config = dict(
    n_head=2,
    vocab_size=857,
    rope_base=21900.0,
    qk_norm=False,
    attn_scale=0.125,
    bias='none',
    init_std_o=0.0511,
    beta1=0.9,
    grad_clip=1.0,
    warmup_steps=339,
    decay_fraction=1.0,
    batch_tokens=32768,
    train_tokens=225700000,
)
Each number is 128 + 24 x the weight over its row's rms, rounded and kept within 0 to 255. Layers, rows and columns count from 0. Numbers have three digits each. The size before them is the row's rms in percent of the matrix's.

# layer 8 MLP down, 128x512, rms 0.059, rows 100-127, columns 0-63
100:133100091107130136132105104121106114141116158143115166149141092124136134157133099090091118149154122113143106163139135149105124145134161123129133163137168150104126148127172162146145150155185133
101:122074110145177156128122149139123074135111080119145133108091135100067095086143112141160139090142095137126117147123078157149146076167135128055127147120110106127170103128159160132159131141165141
102:130139088173132129132120122164161120114116175113163169096138110146149148138133132167153110129117121117159128106133148160119142140158135152111143166139096129101167119123117117127137145119154132
101:131124114129160109140151094084105126154132108130118136125110180123074156097120127149133091144113106133139116174128125087098071085074100112071133124146114098157100127146150126154091112131127117
099:177142088115150151151103104146137159120102120127109110112131138118150123127128122136132081122142131151165147106131102149092133160101090127158181117133135108132165124145116100113159177124103137
101:094100134166149156124130125087167181125119145104108139113159122160136104139128151154159143161143140113115169103151125122126148144112084147178142175137124129115091130107146134116084089113131157
101:137136191122122093157139137121096131142153156118105153156088127125113106112130135112121122132146099139138162145133148177126173142130109108140100101115141140154155136089097142147131127102132118
097:128102109140143109140115170104104153130120157110139091113166130124117158125167147149112160173154167102098126125108110121178105079148106105155104160092127124154194106087085107072131096133118155
100:100125152144147097144106118118129100144124164153131121131170146132144165131105138164098122079123111136140102114129136084159110137156132088159136131078160154114129127127118091104155113153169127
095:126070167138159117119134139082123158120110178135149137165082157111081124149138094110135109161114149119117126142097092133113106089095125157121155131133110098150120159154111112134145096116117109
099:144115149108170109111153146142121159114159133104141112155146137117151140163152131108124177118110112138110122129107182117124139132113141122156089118127141091126140147097131150149136116144122117
105:130119144137147101149130151101111163137169122128140117095100120134054146122150092145108138134130091149114144175123118112149134118114129101164117109101113151107119143135137097130184141164137117
102:145171139081144123159129138167142143112194114144119116084104140140160106102117113123147158103126140127128131128109083138165163098128114139098113116110156118113088125093143097134119181158115155
100:162080137108177132132134138099125143126126122151104147106070085169146136107128149136095112136131119109125121145115176098137111166156087131131109138136140140067137147153141117127145102143138155
099:156142097086117122141162147114122125134115142118106164141133159130108137139095100077158124115160133132176121142142120130143159167120139131082105132127142126104100092112128127138087156105102166
110:126072132155116125116138136170144144122151100121142112103121107153159101112100119105125125112161134192094133141137120090101121113090132150123170125127137115118101119133096127144123131109081123
100:166159125111142167118107126110065105136089105126094176121185157138169113150128104142113139125131105142112103123128126110104135102152128116192137179166150171139115140179131146093109141152089119
098:151129138100144135087150160116091121129132097126141174136106132128147117116136123109174128148132130130122131092129115122145121125130089137147114131168112143102159124090135124106117077172152111
100:119113079143117129162154066113167120069139105140119141119117141072189121124118147138119142107152123096132066152112153107107103108171138156147092101105163115145151093129162140157086121118103150
100:130156140141149125116127117140133087105115138119143160116165126134117131157164088133115096153147138088100133128093162113129135123127151167106142156149113142151117133140150155113094155177130105
096:096167175060148137109116167086120115108131095102111146152138151135092124145132105131108118109136113136109087172107120108107129143130155149128093161151089139150134117124140122142088104127118109
103:189122160143168133148123162122136127140104107137089131135125135095121119119133146133143139124116144121091143141143151098125155153065127179174148105160159134142111148153139148096104107105135158
104:129107143100103131130128139112165140062069185093132104126162102107164124135119098139118150106114099141114135099125158146150131201117148087118117105113119122090140129140173134086120160132097113
100:112162141123131131122141103149115110108176111121159118152149138141148105145158124105150119105156144104101146109113108164072109083157124158152120103150153149157117137101125133179126149148112125
101:081114167125132124188170106134075080144132146154153117173119165136151099142157115158116158109165129173123110133122151130115114098110126092123115083105144107118159106137164130115135151145121143
097:130136160116136165125158111091125154098132090090098135148133126125114135162090104151130112108126137129107117137095140132142123139158132162132098119127089108141111136127097135083137118138167119
098:157114178149152125125151148145074131143158123114119078121065122147083165125148123117123134163162195118105123140129131170113154124132105149105116120181212159118118126161165132143098153145110154
103:131120189086133161162094116089103106127164117108092100139122122127115112113149179154150130117124121181112170135115109074088139137140115150075125126086105111124164125172108130094089136116139109